{"vocab_size": 16384, "norm_place": "pre", "bias": "all", "optimizer": "adam_variant", "max_grad_norm": 1.0, "decay_fraction": 0.679, "dataset": "wikipedia_en"}
Each number is 128 + 24 x the weight over its row's rms, rounded and kept within 0 to 255. Layers, rows and columns count from 0. Numbers have three digits each. The size before them is the row's rms in percent of the matrix's.

# layer 8 MLP up, 1536x384, rms 0.0444, rows 499-643, columns 288-383
103:106103179143154112160129101111150096145106138135103140155121135141112124165115103091117112070088103152152152158100164124146105120142151131150115103128128138105100117152118165105145144133131101108126180134127124088124125124109123112169151117148095127144138115114116089092122170164107158156
102:125152158135161069129118131124087095124154110094108115104117125114132125140146187111118138173147144171142117141154145155133135093149116157111089156106153115156143129110164089115136130151159117148169101125149155146142117112113164131118134123105099143096100128065111129086106179132107107127
106:135129149154108110141130158149112135124098139127156125094137164149113169162138138135096083141120094109128135116105076128121138150172092117142142156169195128116186142109164105081123106142156106154107121100115138111136141091115103176143131125111141145137149161167097113119126107117152131071
104:108095103123126117156218108158144066146133108089124120136111114165130118140116160071121064174137148147105138153144083141118103136125130120129110143120108128099100147071115152116134124172143119114139130112116137142120140107085151098144129136135116132145162128095082103153185128158134130074
096:097120133143128119138124155154123144172147104077121145109108101138184192137194159138133088177109133137182072169110122162120104107158154168122171124127111070163119135126134102154133108148136124130125128076118103132154167127106093146091189110138119147149061096092157122136144138129109144150
096:127099124105099118150149133165145126167103137136149106135106126153124175096134092150117106151144094121107138141126154159139137102142148109128132077139170139116095140130129144176089104171175132125160163095147095150119112124096094103169115138185098105174120126121115110105116131125129137140
097:118145122176134127150125119165098105109130144158119118143102129114112112083137147144135100143096099159157086106137157177120161118148183118153110132147143144136111109117117119102116136099142134164104108101155088119138131106126091106097123109133152039170147121178128073139130075119152134125
108:084090164131106098118120101100139139152141121101077124155112120161092145135132130148158106131127131153145158145151163095139101070134146110150138090151172112170087116101117122137126125149136150132158120092172134115101159155143126101135154164141144111059106137132102124139091151136110155109
102:137122074121130142086126125103137116156087106094176092084121120131123137091122136104152140166136154102110131108091172140110145170154116136160128178104130132163112166118133109102130133089158124136152122118166146119112130141122148131112125121152117160131147137140134201104100154137140104099
092:135105114150156153112129111145143149154140092108161132118139118137122099124195120158131109173106160157120107161146169166137106125129120129097164130112123117152189136136105119119099112109157145141191118146145102113098155152114164106154123126147117132148123122109127134121152107146131149139
101:098103090118149155133158164132088130118120146130168125102138149153141174108104146149110125101144115130148067157131096105124128141115152126169136171111133120122136125150132105121129149139171109146099118141127088115125143107103138116118194127130113118088134122137139106116144145153121102150
107:136082135151114147103166135132099139116136084108100128122094137166125136135149133151143140166138145098163124151152167153146141153132116130109113101144149099147145134138145112118188148153157131157120161129123115084115170134105094162146118094112095116092135097142124083130145135125171109093
112:122131086141129127132106110111119119126114085118147122148137181143123146104131164152162154117101086170115117132118131133114120120136132134105154131126136132153152136161145144135120114163119135131123156171139163137129103128143116126119098104139136130106099079153120151127115079113145096124
097:144116125125165121095133150177090157130103146154101108156085147108105193141150108149148088158140118084145126147102110135129094132106119109118127143146101089108078122126117134107145126093141112128103103116133118112151089111105145080139094119146091126115134157107174130096150115105121092164
105:137100140121149119103142122140107119143112105145138095154141120182116143085149084151099111139127143155147129095136159108127064104134091132132126145139172175124112145086140158136093112157110066149144079156122134116148094118114112079108169102129103096138108114110136148102157125134142108135
100:131149166135103133153123157161119102140130117112090102137143148104111125128127118145149109120095160146136116166189135101127093120169101154138134129126105091117105124112104123139168123084162136105129124126140163149091109132141094152147046107133126140151107134139159121127107128093092113116
101:106099140109140082144158171087142147096111133122132098141150132146166133154082150108135094101123095101108071130209104126091092120154139148076110131130120114116169081108139159098098154177136101159133128159141115081137092105103091099122127168091150119140151078152118135092150115087120126150
104:124140113117110111159122098120146184125137099117165119130153165127165176101095104139101129104117076139147140123114166094108107177163132137123144114111121129146108142169163140102169140087131140114115091129139157117110111135109181123139119112088128144143096152127123101107103134144144139108
100:149078137161141114090146142137138128157130098132088109098127141162164093099171139093137129138113115127113116177180110131137121137114135109109130070138116152159132100080130107072169107109148115165147142138131120109105116149113114107143165181132110140107141135110107142118149115121085116108
102:153101115147152147159114108106093110118159109137135097155152150144124164149141138131121161119164119087084125151096145114107149142116126101107147147104135129173117096114168126114114094125113107126168122084119166127105141068110142148147158162110134081131093139126099185127115114151149161111
099:166072100109093104101151150132110120127149120146155115089157117159126156158116136140115089181141155116111148152109108162085149150152152105157168121099150172136148133069156164113083152130139120136097073143119128111095105105144120167163137146152121107101134141130120130116118146088122093099
100:175119113132163096084112162136117115132141117131138092130082121102105138091141170110132091186134118111182130096104133141095091173115151128090122131124126107134115127148141200172138083099163157151091109116104158153145144110119117119106131115163111164119138082131138128088116091109126139141
095:151098154101164131121094096126116161115121105073159135124104167144145144116101096118151177112119101123112120121127127166129113171122106116150196121166130108126123116094123141160154114118141150104127134145141150118118112160159114132140086102158108107078156158139128136108153116117107126157
103:141127163119106125132111149096150135126130137119126096109113124086173123115139139162113095071148120155052122125165136113088116150152132117064122115183153194147133113111137097097127131146129124111137136152125161120143147125080178112096131108126131091095124124129134123115116155125104113146
098:106125117128152116102173092189100158155133077127123100115130147161151153101093170176122124113125148166130131140108096157140059137092130101111134100168139094151128120169122117147126108130143115137133128137160145120139137141104148143142124130077150100110112139145098126115155114097120140144
103:168097108106138077104145150083161164132110091133121106139091105127130127100162150138128145154187173093114112125185151135081134133134123130108139090142088113149097135131145121162132120150114124148189125091135138101104111175126087083178149175099130080140130134133127113111135106113123123109
099:108107091134170073150113101107122153127079136112112132128130081155107159099096121155132142143136141147113133133198134121114105144134184095102101142112119106120139144127181155135130113155122125106178139160119162103126085191127137129141133189134137133089117161124118111116131156103102129147
098:134123147157162149099156097123125121137137115115135098174130125134145120129179140109080110106144150149082104114129087159144103157117139086130119132117109176154093145115085089170128138159116110170139128141146133137110112117129150170123111139124117128136146145161167128144143167126122122085
102:128105126142105111137107134126111103139122112185095101151083127138106141083105151136129147110092128087115139182128118091120087088130159145103177134186121110104134149145103102136096076150142097139140157159154162154128077138128118086159151084129100150123160140108128128134170100143132119101
105:129069136113153154106129084126103113131141136122142105140139130087134141112179115131115085133148099161128099140187166134156155138096159128134115121103120165119138102119141145130113126133132110103159130140137163087116113103131167107106156075149110160140172153154151101079140158110137108157
100:097150165129117119133145149126143112141139153132106080160135171090096103145117157125138102161170136125151077129181074101148134140161112118110125128156133157178144168123097174098119106099130080196122089150110118116115127118133152155138063116140164151151119141139111114107120162140076121106
108:137115142148131094136099111142113129156130122138129115149132126151109131136132163191169102097111141114080155141136111154104116108138145138131112121128145120121107115179137151149104100128112126128142143091167150098116109087137159114124102142126139134114120141077143118126161110154127074163
100:105145127102124079112106141160120131175112099115127137118061116120163150144156172145112143112121158148119111120127128151112134094153151132160155107137161105131081143110076168123145099135157069150122061125152108161088178155109153123110159127109142116122140135127138145122110096189104133098
100:125117143149170114131130136140125120096137125183134125112091117132114116090150113147119107158136129148133125143093147167146116139134134107106133121158138144111118109130167123120082096126128097140106133150178121140111139154178124081082086146122110152105080180127159111113154129103158096135
099:187137145112137134090156101149105172124116100121142110082110115116113173127114150149107136106140126131113094159142118186114132128130114126095153140172136114137136141099141166120154129146148141131112137109115120129148129104109141099132108135151103115084117093123113145061136142066104111151
092:140096164102128108149173139148086153184092071144145112133126149123133135097115131153102094110097117124126129156150114129127166144128156131108169136139170116101109129129143106140084118124165116132112142082107102157114134137101101129141129139154142116116122126107134134128145157107107156133
094:164117134144099116124130142144152131145089123118087123141098168124108143092099150144137101114103120138071093067152114138129142130138147112122121065105114104127118156123181129110162097109155105149144100127147110118121118131131146115129131105086141117138113147123159161182139135076134163145
110:107109102097130134152191182131109147183116138112090120068130122159174157106129121122142111154093137162128119113144128159118148132139132083141156141094157123114080160117124117134094121142155083105117090128121128115150144093095123094147150105180140136130088139128087144130105100128148142098
108:091132109186137078138156110163160126190125098128122136147140145141137116121148124076122118144139100105130094164159133132113146101155075115105122149143138139093117140157139159141133099129147139121111137116134170169084116117131086089134077146148133084147147120153117114089145148123089129130
100:112151103120116108142143101132092138181163125135126117082129119133136143103122139165128093163165153076185082131138119140127117122123166202109119139145153098112110159131126145154137122127131148157132162134170119094109117116145113083130182095133122129106171102129090119136147090107139157108
102:131145141133098165170122140171105136109111111134131116160099166120135159116165181140060116127111118127143083146133108176105150109109098093129097141116104107156159123101097166092118129157145128095113150122119095103149110141122126134121148106104148142118107126131121122124148105139124118150
104:156132118106128146117105155146125131156133076153154089149128137153140108122120152119129135166115128142153123151105123147121136080129118139110117135066117163145172156113139116135119160143127089100137132171117112096083117098106141080163113102138085114116088109127129107095146151103174191118
102:101124152178120146137127067150093127147116095103144138101124127148146104176139154164108111144132115183126110092174176090119151115126126096132135143122104147111154105161122129106138091129135129180133131140104129108108137125127137155117065154152115104120100096117096143111151129104129106105
098:130095137127096147131099075098087123195113111147090120118078100129089116107114129120144142117143110115118138108151122144125109115157151135123142100102112113154111142188129088115169124118120137094118105166128137117118162133089116074128113120071123109133128149143115140115191106182140141127
099:122102096164121164119126088138112111161142127137122112135098106146104126137123122133136097164115121140140140129139114152103116117099068095133110115098156094159087104093090147136163123120175191132151113120134129136131130156091142135132114119070120092135102114114126149135144139126073127091
098:099139136158157134140113048161124149171134145140118153090145083137104159150173131122116154149144128117145142164131106139135145151170114132132096121149138137087110137125124089147129102100103181164145142109127119120077086138144129091118126162117106093080104140081080135120107131123149149113
105:070128100143134118135168125081125115153130123106153105110102084129114111127142120147128153145166122115055161148120108174125130162119123182131093152144120075137097078124158171114131147151140120154137128142169160115135167081118127132105123104099127139144127133127112119095108105108140146124
099:103134105181108114130122093138131142157145150116099140141099163117117120140127201151120146115111119114145125084101114074117149095114125136152173096102106113170106163114099119168141137102124122153124136127145108128127170078131117107125128177142126169133102140141134153140172095137157119098
097:083103125128161165129152140145120166126123148132115149149134103115111127144131154098142147148110122123121124162064106132142107128116134172117128138149158165077089128145107114104169106132161132162135126102121142112143117138129126140148109104116156141156130122149124105107121134105189129121
099:075105137116128105151115147172139133121112093125122103166135161148098141117138136125143108105143147142106129116141103104153108138088093113095133117116131118133107155130129115099102136154131107156163100115115120126152097119104149146122146160140116129131097106155106153120111117123135160117
112:121123102140108133140168176134152145119127108081147133110132111151143167148123105110122093119114090162122114090137146154148081153172145091119141141123135168128120141150158167128115104117122108082135135101130110100134135115140077135124150107135107112096063117117105124088141113109158133091
093:146084149121145079151121104175123098131113114119129119142126167093142136121095138130099158077169143151108128139128071142113099174133139140135110128109128116201112122125136115104086125106122140134099092129150068092167087135147132142110135099166148130101144170133121158116154124128080093145
093:123094146171136139151138086149126117114142088092121157146143137130160165151133104137125147143116155182131080084115088088134094138143158142107145128085132147144147117151124140110144130143104154099142149089105139125099120110108149137181144120162148093109137112088114105158101107119133116111
098:164127124091155101126156103144096098102136117104067140104148149155184124124123159124145139148157111132124133123115163102127178179153121106126111128122151142100138109121139120126122099142145106177115113122120145129139164107142116122107122109120094137071170154125110156087132158121168103142
100:125115135126109105147090142092096090122114112142106120110093118088135136132143145096129121136152158118159094137145101101134078100170141156122155084184112177107146145178162105111139161143120124147119132116179092142130160090111133127126111142099105141119140129114117097124118147127115136106
093:077121135167115129119118110128174150111132063120113097132160123135118149100155149145153114100133131145138136159135156130088122127126140153095177126124137121152063151174149124128093156120152127111136177165148122108140113124117142098124089125160139101103125125108105113122129124146099111147
099:105144160142167094143107140165156109168157112148106141112113145105127149125154119115114156123124122180131127114122154146166138092151109141119145145124118117116145114131162128120099138113148076094126140101134132101120126130133141100116106153119096158147074191144143132111145160118128130135
107:132140177178104133145185070137078143145119130109139114109122137150177153100128132143112077139143097128156108107097114130145134112156154109119107079147143131191117077117159109113147145135144111142117123127155125125133102123131154131138114189146139151128115109137123180156147102156123097131
099:069087200158144150106091120146115152102107100150144104161098144125089155117153152133111135160152150122160159140147126132135129130153135121146155085102111085123140142147125135128150121103142140173185121132103142108133135168094156138121130204128110167149138151142077115130121134114184115163
100:107138116140123119129087149118131128112109160097159123109146139149156144108178140109119090159132093133121079100134161122131117132096128108094157135135163153139121132142093092110117126116169120115123106089164077090150131132150109144102126120163131149155143130117085136137134149075121097105
103:101130150112186115099115111143133091130126145119116120136132109161136115138109184138139151159139099097135103159142081127132163124126110107153139068140150144123149126117158113105131144129122120182129138124112167085103113111117136067184136152081112158159178115126080130130156115147160111122
104:129126159138123117170149126108129132168074147127099126109100110137143145141112149161125123168119163129127153142111134129100134168108131097099154141101124147163090139157155108089173159123182159131109120131111113143123103070127108156117157131115137111123127140127113149123145120175130173102
097:093131132152145153128111111125100129149123131110102111153142192077100129151187131132156137128167115106125139112113149154123190104170111135106142137077087142086105089155087119128142131138164135122162172094144156119122139098097138126080095179141153169118113111134128140095154145152108141144
100:103147122148121114113161152197098137187167146148156125098102124113125159118120196147113133112104093142142112105121091173160147073157143066154090153145112143108139147150110169123130104097148099135096146124125073181104086151138153117093072119139117097139087166160130167114149106092090136112
099:123111109099120105093128128138142111105155145162145122072138110133140143157119164128136162140099102152095136125103141093118112105167134101120090129142125130144143134157116093162173125123151111140181115121134132109120144116121090106148127125139132119134126155082141140135104158142079139143
099:089127082166162160125168093112093143173128154110136109109125137173122113125136130150159124149150101145107128091129125133095148121132132169148107146100154156129076081127124107165142123157105129156195115147096147125101128109079189154140069123157150087140141163134100102144109111158126127134
099:076109115103093103146111134159132123166133118142158097126154146129126097132126071162103116147129124149090114151138157085137144104140154138149151125152154154154096134125148084097117162141102117133137171122085102157084105128126134106141158149114091118147134155146130127127148143145119115117
100:106137154149170105171082114143138123100137108091175104110146107110112128131158147149110117133118184177134120122112122108131151097106114131106174120145152144126110152128154124144161156146114109102104125109095117147129128113120092134118089124143118123145122123164114172136136127116115129115
094:165120160137123121095165110166129133155155076148158144131143165148150118164081150140104126125156093091116120133168088144149088149145160136153113116153124096097132153148176137124126118145150119091126148134090097150110123171130122083167103151142139157113089147130109150096155123136076156115
099:126143136093098141115101155132121151113154110121121110119110147147132126108147154142108126108125121125162108097136107142123099111121143131111172120142151124102133081112121148109140151149177114133112162105097072101086125149112109079132079120121141119155163138133113153139136122148106130083
099:170132120104158143137149153151109131113173160111151101126083165110126171142103126161132099132155104150177161131115119113134098112116137145112168095101124127084129120101112120151148120088113104095124132124165127112152157122136091119136123154116154153121072144129120130111141142119134122119
100:087103121123110086147126106117130116140124170163107130114097155174132177118120158173145098130129124113119156076090144162109119142139113124101096109155181112125147117126163162094111203117130150159144108116132129077137095119089168102097116132103134116115095135093125122114142126131143116097
102:137135112144129070157093118162107120131124101091099111119084122156121141142160142179113136105092144112164137098146103097132095122100108117104115093111128122120160130106166091116166143095137104161089148132116087105117088135113125124114122162122114164124139130148083131113136155127107138156
105:126100175139159084131119155147117093106141120136139107136125153119112132099154133114111133146145117107164123095128129145141112132108129157101134095123116142120140136148111148123133107128123111139178128130115120124148121127112133064160146179131103150083107101140104110088138116104112095147
101:133112150171086154078125142166119151118146120155157131153149160145127178153137161138141148151140100124115146082147130102106107125128175129160081145105153125142158138111126146175121100161113122097129144174170113118135120138163112089149115117151093127130135134170081081145104149157104150129
102:112107119109111134135092134133155187152125135109130139133126189138144119145106127098109059119091127164123148129091135113141109100137142082134145100140143131147132153147162131099166096099134129164093081098126125148090138103104149093162154136104116107116114117086127130102176160142084140100
099:109088177143153123097109116125129147139140155160113140137087165107101119121092107129109107156140133129104114090129116116133103120112128080123138136151173163116137131140129177092176133149096154184135112106103155155156112159154095107130140137117128144135117111134073108116156156084125073113
096:134122132137142097127145101124140130153134162126137122125111098111172140185123161129153118112140100122137116152187101118107110105103096126165117126139156108086096110128149150120160128120154126168117097160095111140112110125119138161131148130129122135098141125157110156109163106112120095089
095:101156136098135124121141141134115128170113146099131139158154133158150156148115136089145128160120161135151158115100105130103116170121184164115144185106127118150101143107126107121106107132165119120096139123165129143122178078117118123129103120153081141099119123125129133129100089129135119079
103:119098155158137084135153131090109195127104088115136103153136098124163112102138133145129133152175071116107132123141108151090149127125162136141129079129166113158133122145134124109158119082147125148123108101130125119122126140138157165153134157145098102133106118154079085133163102126137166102
099:113151124139125104156200119144158168140145123099159123157136119138130128151149142141110103171080135150098165128127117120125111132153141121123163144123153131101115132136133117164097100154188148133133131111157119133091128142113126091151098121155119127120177103158136169128094112094135149135
099:068100142151142076109127128142095167141137090099123146136131123119156123140120146148127117159110143139125159147148144109097128065116089089142180166129135066182092126119150126157153144125117116122086116142124133116093125114126117093139141132188142128100149155126124143123202074073095112087
101:130126148156153126105143151124106103095168128148087141069118148141106165108142158137116123114133121159080111126129102108103134140125129120110172078137141125117121101088109136123106140106158147133170139143115164116097133094119123121127130127177096127112143125135116134129123109103110134104
104:141112114159127146089114146100141044102117122116156127106114091127142107156143131136096160126104126164123127091131095132118126140133086069101131122143128169138081116145130117142126144128157097123138150152145113135137147133078129109132117142119096070130090108098137150167098093156092145096
104:078136134103163128160168131102132132101124079109174100125151133137145192104132145137118121133135137161102117111156127120127150145122123103127132131117147166154084124141105117124132054161117142111146090144134146153084109145135090133174152145126109100122148129121102125135105150156127107155
096:111114127082146134130145134104089124119117146122146133136129090125128154094127118147107117155154159127097132099114148122097103146174097134115145114134127107088135132130157165126120145097181111183148115170092171120108118121130106147145129099113134082095148112115107121133108171113125169145
107:144121127123124134132140154125136086118092131130150105095112139141100110120120117116080138146113151130138101131146153144110122082143147102103131134114105146159144070177132129092099124145122098147120145102131129121140122115118115151137128155147116079106161154112110145120089105090093162147
094:101092117130130134106133137140105145117119120129152139115111090182140083117136132161146138162108127136131133090117113093105115121121160132164108110124130134107124149140126167130142128150154132192126098110068118134119116076152144145124125140081133137137097126183105136107108137086162169081
096:138123116131173129135133134104129133163096126128103147110166105164105112181139136163100095151123070130133138158112160129168093124118164133090110129159172131137145123077157114159116120125120133156083142156166134133113161090159096130117145138126113133151097111117135098113155140159151122112
103:151146139162185105084135148154087133115106122120117128122126112123091158137134150135146141176181143136136158151148145129097070145121120120162130119116145127120105081112140174105151112154141134132092116131132079086106086146110112143153150134105098119150131099145111098140155141145120137091
101:118100133153130121141141059143084125091147110116114139135101117151170122123099128177105118081172110130135090115162103160130142120148109089153181119137142088107114124112111129095127154136147082112110117132125139158102131109071158109103159123145112142101158139095092133141138147158145122108
102:127115146149160129055160148135092084146123123089116092126142135125126108107153089101134088138108128128111096168153143163098132148104091136120182131114144129160108119123156126130133159128149152134105109119146146128107155108131152113174109100141127108166123110123099114093161140121140136151
099:120114116159180073135121068142115117118148120123140118150161120067128128127149134116124105156131128111124132156099091135118156088144163107099122097139135121096098132130177101132117106124123114120101180093165113138160092126145099098140146097119103146114128166123127127149163141159103113106
097:089126126126086107126164082158101118154125155153117118101132112123123178136154158146129136100151121103100121145152148135079125128131126115125149131101093162137132106179163100153138129117126131099107140129108108160108118105094147114114075118130130162125120076144110144142127125156123154155
097:143103150171131098143146127111092085186143086093138096133134135128151165148135144105121142138106144166160126112114083116151128132098117101141143100148127131150126125147136138086146145168150123128105095143143160159115120126115129145118084099132140097122126122098101153089108169136109118111
097:125097143150145101085155127163143096117160162173149116117146120136088113178138149130105126142137137132113099158115109181127165084107105112170139134108149115159122129100138124119144103085175097125154108134177134124156143135109162129110119078100086108113137099107139120154116129159095159114
097:149115164118161136142124085149122126125132119124130152120083140144155125144123179159162127140153109161144139102140110123153124085129123083136102090119153147133140116145162166148111153106125132165149123079141103099078101118151127125162160116103098125132115106187113149114145143151109128080
101:153132172137143151149137086154151157097148148120101142117107150106143095088159107111137143122148172176118095157127087128096164089125138114122137132142107104111104111122094157165110136135151136101158114119142094075108089109090114115150167120138151109107154159103112130134175094100129086064
104:086099117163145093138139136120114098119078111083136125082140114138140104179107150142087115134129121212146152114164091224121129121153100125147111132146077085147113092126114128082134151118159139140148131113182115080143111108112135145116125139129139155119118119121108112121107119078117072115
093:122104133146162155130123113131100125112147146103099137136103151135150166131126155129153090151159145112169109154123084142180131149166138125143137129098098132109106132151179140101094131139149113133129099147182131131122118116144145128093165132149112085100158115131112130132122149169088074147
105:077135148178133088132116145110162095113140154100136090113157132138140152162144131171137171124135130109131120127133121098131155186173113157092133068110102119108162146159132177108094117115103097163137135097166165123088108097135155132106115117130150142123110095164073174089140167165137093095
101:165103159146122145108127093145098121153116149110091113111091097124140149127147123123117087113102148117131139152118115129124098156134170122177133155115116141161107128099160134154123136126122116159148118103175129117131085117098094122120105158112133130154141100140115100096122135099134114113
099:133141182156136104117126134168131070114135169140073119138111099101150094177125129136100102084156142118088122110159122136101125098151113094093134121168122134117126133133126102143114145077157117076144159149182105118111076088107104121144207113139070120155113147129135159105165130148100159115
104:132132151112175122153120112092145123148120112084129100125113154112129115126134114125098099103195131113126086140146121101123143122173165111105141107167174134127104122162117099141095097160178105149170136061163164111106142078124135135155118117143102145154126119100080140136129115134165104122
104:164147190118128112100119085119115154139119174127148142149110147128070140152128148114122123186161145112130128165195140109135128114125101122131135144115121134134128101195141121139154148127104149171129122105138122106092111097133157141154112160127068104103152088120131121118126115124090136154
096:155131155148072129132106110124134137147080164154125119117106142107130154078160148145120118139141110111139163101129127091115078106130153097139089141183138118101164114162140137131133102115162143126118161142118155095130085115107144130110106138173105129118152148128086138112103154125157158102
102:091114153170136130112123106143155126097130134140172099092074133169106176133137161107149150127159134056132094158146158160135108137091152180085150163176140103115096169152124116113151083122151126076139159152135103140117148157149104133101158097092102137145120112120148099121116131156148121147
097:096115131092131140152142133147176120125075137134101121101078080097136163087092135150140099159122149111117088130151108164104121160163139139140165128162144106122113176118130134167148139146108131125150105124188080092135115096131125098109144131126121135130099152149127160168118136090108143130
094:116134154115099113167145160153120139116162143161115129103134126161141128155086119134100136151070097118106097115151137124133129118125132105120159114098140113122156141102150118125154149124129120112157089113115142083160148143106109111147155171158150129098094150118126135130126116107114097093
098:101118133173152139138118115156103103117167129107123138116120145136144099139120143092146111144186150130148113173118094156150159134093096109127134175148147101138132116165078121178151132176114115148142140142126160152107099129130109122115088131113138153152151111088099097114112086129102082115
110:127125123111134121096147075118082153109093100149152109105112147165166130128123098159078135156113124118147151131116126150124122086152163110124158179117107106115117102101163139127141123135160106133124153111123142092154127104100113133167146157136097166080121154121112149125180115124124122129
095:156121088126139114142140148130117147135163116119117113138089104131107128128155184160160127190136153159096091170166111138095108090100153156134129126109087099126158078103126169110126156118109126105089127112123083141094136082133115159119117100183170106103108123129121120137142123103118122090
095:134135158154124120124123117140125139142152142111112147158150119112100140134133204107109118148138153107138092161100141138128142131118168161117109142185099180122115112118152175149117128153122118110112136083128148124107102118161140115126139153144120105133144123122119113115131165145129130110
095:097125178128116072104098122118131181102126119136127102150200171134108127110177123151136092134133121107144115142138102097115119083125169125146146141122116124124107085143131090116120141119171119130121189144126129106118122126122122111128106153152149128127114118097134132113170151110163122165
106:117139104133154093106104105129078139129176121138180103168105127127153200185183126144101149109144154109144106121121100154138111153116094081097128117152140158126101085162151117139155119129147090121149131119155130189139136144110105119131095118144117128140118109141164156124102096125063113162
101:104091145119109154147118143130150151115134085119116122068146131151176141115105174095128114114110113140107117178159112139117116126118178120102115170143161107172084140111110127135143123142151125164153128135127148077132118163121101095100157100181153134159124124128136114149122105168157116131
093:155170139127130162159095116124127095146116114111125113126162134141069132135085111173134132139115091160153118139111048153105167159107142114102153092136142134154143113111138131149130184108135116132149131116165136093141115100155118113153098118162159127165082136100082147131106100117100136116
100:119151110126144143138109100129142092113126136089098133151138103107125129181164130173113146121165160132184103100120154124140141152168144137108170157138117124137106096172135128116138097121113151157104142074113165092116140103138120170154083127123165104145151138130092128150085170151165126098
098:150094147129115150089096146149104131130166174145127117152096150146138189128123133083137124110143188138143153122147094103140112125153150118119165087157137137138109105121144140143102130099152104110121141099108115096141135097154107121117148108163118124115169116140112149125131132101112096106
107:096131137145113089075128087133103098129169161129150120095161160123112174149145112108130089122139158158100120148162114131118110117107107134115084147131112116135091100130171144136129150154125135183135121116121145108106134141101135136101114160124171112104166142085125108125105131123094096111
094:074138165141161104143132134101117081133132112103113160155107136142117141118137154121109132102184144143097110155139093096104126123084142150087142136160147088133138159179111103142148107146138123122131158080115133137124115090143161103091153104105114150159161095121118126145168146120125108107
100:093129119166137106145167091126076177173136134143140110121127121091138170151150125130076161134118124124123108120111167112150117137135123160118164125134099127182085100127132145138154150159103130117132123097151109135089158144141146121113117173154155126098128141105089091096155170141099089143
103:138157192103154107144129139124093118147127143104173141117124124147132162173153159154115138142127142141156070146115120159105152124150105128119149107123161136161118150166132141130110118129160157123106085142102088102166122122121128101165133090133098133117135128069136129121144134115139101120
106:124105116137169133139145124105141152129130102132155120154137178117122135120130090103122094143147114110126123131132144115144117098127142129138137103117151152141106145151133148087106133148162132108101145070149131093087152136120125102124110110115086166091157178162099123143204136093111156134
102:144145125123120094123141166160127125119088113088093145107103125137100147150158177122146119156133154080131081170153097154120105138154134125102119134138135136139155112136099149157136089119169109134147133091100104139123144133162102121083156123115124170105112101114122109135124086081154086150
099:129129094140119115104149112115125115170134129159164122169146127103119178165188133155110157108090143142130143119121119117143127128156116114091133129156092089113095151152132155137103117148130132185110133138138162112113109115110163155139133128151092133119192156140105103114126125155113146149
104:120103143154181099111155121142127151159109096114126126147132158145132177115168145083134103167148146140131107172090083119126140110127141133159131169102099131130151078140150118097170141125157136139186169101140055086147124109128091113140136120111122163136140138130116107126129074093085088121
107:108094132143193115115138125133139120141108176131152097146128085127131149163136147141120117128137116126154143147133139117158180118149166136110120160087100089095127083153165150119130156123140099147123115106105145093109116111104145109138099114154067107106121149130089131129110123124121108144
096:113123127152098117149152143122133109122127100120115131119138125141122176117112156142106140145136124145103107120151117104066111121141101120127167110148126105095082115133136135106139110128144128125126115153141151127114120116114095152123122094117120073105184145113156137112095176113124110102
102:165106089099178113116112107133115111149158142106141094076144108156116160135113150163106169145184138170152126139172179131100156117145107106089145102123092129138121102168199117100111080113122140126118122127132113126104112147137137133138147139147135131130098110077138143129116134096088112133
093:181109129137083171143119091119134138145078135124159157106158119107193111113142159136136086152128148139129095135087132125119121111123127127124107126126123151138118129152105158162090152174145138153152090134116117132103122079122121145147106176112134134126159107069118149152119116121125139103
104:096121144153133082142134141143135082122091088144117149095128122157160162159131080123132111173096154166152117154142152073098111118126127107141158130134156100164144125138101157136102090152166107138102146151128105124112133143120130162116141158155100114107143134127112097127143112132163124117
098:125183082103135115145143116169136093101148154129115099111135177141124179132134147126096121124158137102142121180118136124086105089126136120107144144118143103151150146118165125103135144090123124116118166147130099080110143140111127160130138125114127084139110150125114094135134127123124091123
097:108135151125101107158129093103127137115118153154140150108110156172095116157190106146095132110123108111164105128112138092128146131152174113150195117156140129098102149151118103138158125174170108158117152110126101118124139102125140105118125155123117168126064128105114167145123162131128126145
099:158114130134131132060132088135098160185147139121151148139128152097073102120148167153153086166164120122111118137154110147144163133128175115179110126128144116130138112136110136138195142125093125156100155105122197119086127090143129101157110143122149111118111111145128103120164142161091108081
095:123150088120129139175162167178117132162112131104115127116136104127119161111126133111120153109119106142121134103082142126147116110081141062086126164132141142139125212100110085177148127162137104143132105145178116137143146100114138142093131149155117138116084157159115172148113127093145130121
106:116112125120133153144097119156134147143134136108113113124097151144116121121156156090111107117129140110173123162105124122134090123136154130151172115176148130113136148144115120110141115121140123182159121130088163145090101080128122088127149149075108106069107126070088157121123144162123117100
097:113140126139105162123108112160119108141138128074137124114110163160156116097122157123156125127162147126127121076130113132134133161176123112109127136117112130157115086114150161130108140099140154152167146147140124121166099149136110071147145129122072107109123123121138166137117189137160118096
102:123111119180154169087100183116118097122103137144142101124156097119110136121118138137074095112148143108113088156159094166089124115129095116109132111136155114128148098169137142133094116143160139104121119137118169146126100143143131122127128147166099098112145188135104127119134110131083135106
098:104113109171150130140121150099105097119140137137119124112105104149119104132137126141094130152111099137112132125126098152134166131153120148131169066092133137139058109181116136129135085120099122128156125105124175132132159121180083112135102072154156169137089129131142133132135112103151133115
104:095105108167129114128139135170129161179129120100119125135124145140102120103148123119179110095143143139111135120096147148108144123116139160117120172131124141154154133185137158177152093102112119162180158122136163098121134119082145124145084163175183099144103109137134098103143111165154124082
100:118118108173143125141128137127100157162150119080105121159138118156124125165111098146151115104121123152106120132151110132123090067102098116138131140124129163126108135144069160107134106106153099121156155095114132112097141106112146131124140104114166110100126170135141127085131160142150107127
109:124116157114172094135131150113122101123140112137101090116090109177169120112149099099118113130100086110145168107132119122099097156103164102129153137150172142130097138123126089115157150152144129131125172143105120129082121105096117128159134167137138128099133145148148157102135094101110148122
104:102132152136155124127177111107117169137141148118170130151111099136086138181118179121135173164136100157124143140145121128116135141121140118109150132145142107134079125138118111123134124147106125134173130109126119146114096077120159137109120126131111142072105142112086116084151164134148124110
098:117119171134145128147157095161099101123145121088179093105107116174125167138158120162119153121134166126127146120103108146132136140107124157079136160121126119129096128143154135115137134135106145125117101139164110124143134114115108128143173144123167154123142127083131104162114152177097117088